Part of a small language model's weights: width 128.
Each number is 128 + 24 x the weight over the matrix's rms, rounded and kept within 0 to 255. Layers, rows and columns count from 0.

# layer 4 attention output, 128x256, rms 0.278, rows 105-127, columns 128-191
[[122 163 107 114 137 105 118 168 109 167 168 147 122 135  84 114 130 130 141 116  86 153 108 123 144 128 155 147 186  83 152  95 161  95 143 146 142 119 103 121 160 118 111 171 123 108  97 124 178 109 125 127  98 144 136 145 151  94 143 181 159 103 167 139]
 [130 157 119 134 129 139  58 110 116 101 131 136 132 128 167 123 137 146 110 158 120 121 175 127 122 114 158  68 100  89  95 130 140 122 136 137 112 124  98 112 111 144 105 146 131 107 109 106  83  99 103 143 112 136 106 144 117 132 112 139 118 121 101 146]
 [107 104 116  83 127 138  95 136 160 122 158 121 148 144 114 124 108  73 140 131 112 119 126 103 155 138 114  85 125 103 132 119 190 144 146 125 121 104 142 141 155 138 109 204 144 152 124  94  77 127 113  99 150 135 132 131 123 116 205 113 143 153 123 134]
 [123  93 115 102 105  83 109 120 136  96 135 125 185 118 122  82 124 155 113 149  94 138 166 154 146 114 135 161 136 180 102 117 102 150 137 176 106 126 141 125  94 123 126 161 178 141 105 154 163 106 158 139  95 133 153 113  89  78  95 160 139 135  99 118]
 [101 106 128  99 173 108 120 142 108  74 122 103 108 126  95 188 141 112 165 105 127 133  78 151 153 189 116 111 131 118 116 137 133 122  90 119 121  93 132 184 135 136 129 111 149 136 116 127 144 158 141 110 131 118 138 117 113  99 136  91 114 113 182 161]
 [100 191 104 166 141 137 145 155 122 140 105 127 141 126 163 164 128 121 106 146 181 130 102 106 171 171 130 127 137 110 131 128 119 119 206 163 171 120  94 130 146 119  74 147 159 122  91 125  66 140 167  92 121 109 129 104 166 104 111 133 122 114 131 108]
 [102  77 129 100 134 118 130 107 161 161 133  84 143 138 105 128 146 130 133  28  21 125 104  74 125 142 169  81 110 112 113 115  88 102  50 155 139 107  88 159  69 131 141 118  88 191  60 181 133 153 165  59 209 129 168 149 120 140 183 125  94 163  95 179]
 [ 91 154 109 111 126 162 137 135 127 112 136  89 178 134 118 101 113 114 143 114 137 140 117 164 151 156 106 164 143 124 138 109 119 174  98 130 143 113 167 130  84 169 131  94 101  88 160 143 114 107 127 148 142 147 151 126 157 178  83 156  92 109 104 135]
 [128 109 149  87 110 121 120 116 155 121 155 143 146 169 101 121 121 133 123 161 124 145 154 165 116 137 200 162 138 104 133 101 138 139 105 102 100 128 179 186 112 145 149 131 108  64 112 131 155 144 154 156 147 141 113 136 155 130 130 127 147 108 157 141]
 [127 160 142 117 157  90  86 126 126 132 184 108 120 142 140 173 111 126 117 124 155 109 182 124  40 158  91  88 168 173  86 123 127 149 133 130 135  95 132  98 178 128 107 112 130 110 141 121 144 153 123 126 119 119 118 118 119 162 125 168  98 155 104 184]
 [ 97 112 145 150 144 113 115  94 110 119 116 148 130 102 153  99 150  38 135 148 167 110 140  98 187 119 162 116 180 121 178 107  94  94 130 136 151 133 138 102 143 135 110 128 132 102  97 145 162 131 154  67 141 166 101 128 134 116 118 120 146 156 135 121]
 [151 123 152 139 144 125 123 132 102  75 103  75 118 145 145 145 123 134 146 151 129 118  99  91 127 129 127 120 112 121 138 104 107  93 114 143 146 121  70 127 117 146 138 102 145 126 153 125 125  88 130 147 120 181 108 120 103 144 139 111  76 153 127 128]
 [142 165 124 103 134 149 182 153 138  93 141 151 116 120 157 149 138 132 115 135 156 115 144 150 115  91 125 102 143 102 146 130 133 121 116 129 139 152 136  92 160 115 133 164 158 113 104 109 155 177 149 105 146 114 163 130 144 135  91 193  90  92 129 107]
 [113 124 127 108 167 108 118 135  73 139  95 101 142 127 123  76 117 133 119  82 123 127 139 127 110 129 142 146 151 186 116 146 151 140 156 118 145 118 113  73 148 108  86 118 139 132 146 135 151 173 139 116 103 104 159 146 148 168  86 124 109 154  88 140]
 [144 116 153 120 116 118 147 114 130  96 154 166 126 166 122 142 108 156 141 121 115 138  81 122 147 125  90 114 112 127 156 126 119 130 139 115 144 112 146 152 128 105 154 144 142 159 128 134 123 111 139 125 140 123 115 120 130 111 141 136 118 104  66 155]
 [141 145 163 105 125 112  58 119  98  85 116 113 137 108 177 126  90 133 112 159 133  94 133 123 167 132 136 122 120 153 189 123 150 149  96 131 146 123 130 149 126  98 153 149 137 114 141 135 107 173 111 120 119  90 126 148 109  95  89 113 115 151 104 132]
 [159 141 112 127 160 164 136 131 127 156  86  93 139 103 132  98 138 147  78 173 126 132 109  61 131 180  99 102 103 139 114 173 147 115  97 141 156 125 105 147  92 131 170 122  95 145 139 104 139 102 138 114 140 142 133 155 127 142 107 144 145 192  96 151]
 [ 75 107 129 120 118 109 102 148 174  97 121  96 186 129 149 142 133 112  96 107 124 168  77  36 110 122  91 158 142 119  86 126 147 173 136 135 135 122 105 166 140  91 142 138 131 105 164 126 131 166 152 164  94 107 111  98 153 169 108 111 104 107 132 120]
 [100 119 125  95 114  93 113 160  99 115 149 156 151 120 163 129 153 121 104 124 179 132 109 158  90 119 112 137 152 110 133 145 119 156 127 168 126 149  83 176 136 159 129 137  99 136 175  61 107 148 115 108 122 104 124 144 161 105 102 159 151  91 136 130]
 [141 140 111 132 162 168 125 117  65 112 132 105 164 108 151 171 153 125  87 141 118 137 112 148 125 115 154 142 137 109 137 161 129 122 166  92 108 151 148 129 182 141 148 144 131 147  85 141 142 132 115 113 130 132  87 123 138 100 149 146  94  88 130  77]
 [105 144 145 149 154 155 137 117 109 130 133 143 115 129 154 211  82 121 143 131 125 126 107 123 159 208 133 132 158 112 117 149 100 105 129 131 127  87 117 134 150 167 111  99 100 135 120 170 100 160  95 170 113 162 131 165 164 103 170 122 133 148 103 102]
 [103 144 163 138 142 145 130 136 140 114 166 120 165 120 125 167  98 152 134 170 103 162 119 107 108 111 147 117  92 120  78 127  89 158 159  94 134  96 103 145 121 149 122 143 137  99 102  90 127 108 156 124 130 137 123  82 157 124 106 147  88 161 120 128]
 [115 169 155 104 163  90 126 119 158 143  60 142 147 127 128 155 152 114 138 177 127 161 145 161  70 142 129  96 156  94 133 124 116 140 131 130 143 102 153 149 147  77 190 146  88 123 110 108 122 190 143 146 110 150 136 106 139 124 149 208 173 143 162 122]]